python train.py --n_layer=25 --d_model=64 --n_kv_head=2 --activation="gelu" --rope_base=500000.0 --rope_fraction=1.0 --qk_norm=false --bias="all" --parallel_block=true --init_std_qkv=0.0728 --optimizer="soap_variant" --grad_clip=1.0 --decay_shape="linear" --batch_tokens=[16384, 32768] --doc_mask=true
Each number is 128 + 32 x the weight over its row's rms, rounded and kept within 0 to 255. Layers, rows and columns count from 0. Numbers have three digits each. The size before them is the row's rms in percent of the matrix's.

# layer 10 MLP down, 64x256, rms 0.225, rows 0-63, columns 64-95
096:146139148116147155106054174132119148149136160150084092213090198110116077110095117147107136073115
107:069121171166188057127141187118169152115086123110102112166107069127096142135149102124100157178097
101:189195206097091122153100127131153139143145114144132210127091164142137085121084182166135080124137
104:173137156093095111119124094137119149108178102110065151105080098134131192102062193132136089061155
094:109134122146108115114118101075112158077182136146101173138104139106155148136129131167120158136125
109:098125134198086116136140070081133147066127143160148072112112122137147145113120082117075132165075
101:089153138153103109091043153120141138140104160156064146133155078100155097120088038086141137090144
111:143125129049089162126089129087130135152139115107122167087134157098149159141059185152187160148163
097:137150085084138162087109156102103165145185175106109105107134191108149108130094097159202145145120
101:097141166131123102103154132155157141068124091105207094145125132203167179097155123135124128145139
083:120143120092161155070145100139155080131107091157084086167144150127115073090091096112118089122149
095:128130104085154103155130165175119168203129111148091088087144057096131109142145105117134174028113
095:168163162172126174118125168141153126135105164153126104049102187150164135075069159146156117153123
097:166156102056117156146167121130115094130132062096172146060086127126116151141137144177118122167126
099:147132114163148124117124101118038119102166176149139110145193166120146116167139080156134100111143
097:127045076138170117078107136180130111121140148166109152060134116173142165121111158131125154166134
102:089134102112123152133159210134135172165139142123078089076110103115136158149186115142092144147087
104:172073080175164093155123134149109149147148098140128116144093112113086112114091099137043127143092
099:071122093109130071208205131091139095091117153139193138150132159126105101102136125125161121117123
109:108122167128152148144111114118115110150110135120155099125133102096119135105081124079213112171137
093:109158141130074104113150147096120109133125150144076126160164106114160123113153183126099190147126
101:156079077125111115112146107124161135161101155103140076093128138186128096163117070152090160078096
101:115112127095154115206115185185171172131091131135126110157140127150150077108107175135102176163119
102:145173158112112094139107150153145090110130140151136138074128120127122086149149174208129177147090
091:142150167151137129075094103158116079059184135149088117123070123118145119139099117184198138085138
110:142107109063103140140080146116108098158106096097211138140081122074159081096115108101158119103101
100:093153166168158164115076127104116111107128125137005063142085128175101113137110115161089151147122
098:151104161124098097114155125140141143139128163171140092108095082087122104113155189118103185148098
095:067127147122163161165130127148124066130139116092146187159042157139154133088154103111114124148182
104:073132138118082120138106123096133139058125093096138149063224110103183143178114146186147172134145
086:176112168178181139133113167138095066134116110130143140146080138070098155083133149105220105204114
094:141129057108154117107146164131115150128126140112110085058074167148131095144144149167100111128156
093:113111122116150181077094152176087185165106108144204104165134171090114122064142090145111105123114
100:123108169121155101068113162132107141101121176219130161088096154150124144163118168096110076182135
093:083122129117119103101073128106153115179161148131099130140171160186140145088141136131101112121138
111:204134125105107103091122125085156136159124112055102112186120082080158129097039114164078123058109
089:086122065094134135134206116105133125185146157158183150075140160159097163109112198149156109134152
111:112117099103177135175124133141136131157108113139117159134154177155108120122115132142198154201134
098:104109138174137120102135123149079145100139186126130058142111126171043189088123161149109100095123
098:119173082132109186122110116117177176103107108184154167121155141200152098107119127168195135166132
103:144062123062092155099144108140165123130079175087178184123170161116130158123065114181149135160145
101:094149134163152136103159160145151170145093077135139114094103074136142105138152126150085110171062
108:149112077127148131136120106191134139183160154110132143204113092092111089063176141092074134158064
099:087148092070116167133157146135179131113109082094118117085105160108087064168176087120155139145132
095:095097136100149088197099139109142104127089133168090173105098078125147151108127114098143099164121
110:111169109146143057148119134111163158120132108119182144089106160149094106179120108207122180141089
093:127126135175138173073157138150139119091139115177090112188116063188120139132089147139077173125110
102:097110151134121154165117106133105101096177111127088122130115134166142101103150147162169129088153
107:122059136169129129125148137154075095120165062154126094034124091153185139105089097092092119158096
098:182169173189169161120178078190102149070165164141101162144174138127099134146117058144149079121097
099:183183110166089079162071109159144166077149068145154076115204192113172187127094107142144135120177
103:124108105134115051107134122155112118142205112148116158139131114142132067154136119145147120091081
091:205140146146124147137164092103114184200148171097080148151089101116155118232096113102123177109134
111:124146141119189154076159129095116123179124115156119103203107109139095111133110085110106167089120
091:153131142130157114089078128181106132178160108133148171161132095151183128151076093096107169146151
106:180113114067132169158118106136096146152118036090111110165150104067057155129076121130150070152130
102:133138154076092178133017135126132104123065114164135043107176075117110080133166116096070166127117
105:044133115172177109194091106144179157091108176132145116099118087138119107099107125097121134149105
103:152135087120186146137067174147106138134073074098120066159131135089059108124155123084138091125167
104:094160126147139121187156169126094109113127154103070084123189156191086175145157126088068089126070
101:100102071099109115064132172140187123137141103127125130130168132127109061126129119150192126063143
098:086112160081218142172135139114113061181159169131109084119083150080131151142175124148235151094115
102:143125165128157119139106131166095141150195120086143164147132180097174118122147104139108163074131
088:162126124085115118123114106106142114127137121119068091093156167101149083134141134187155161167165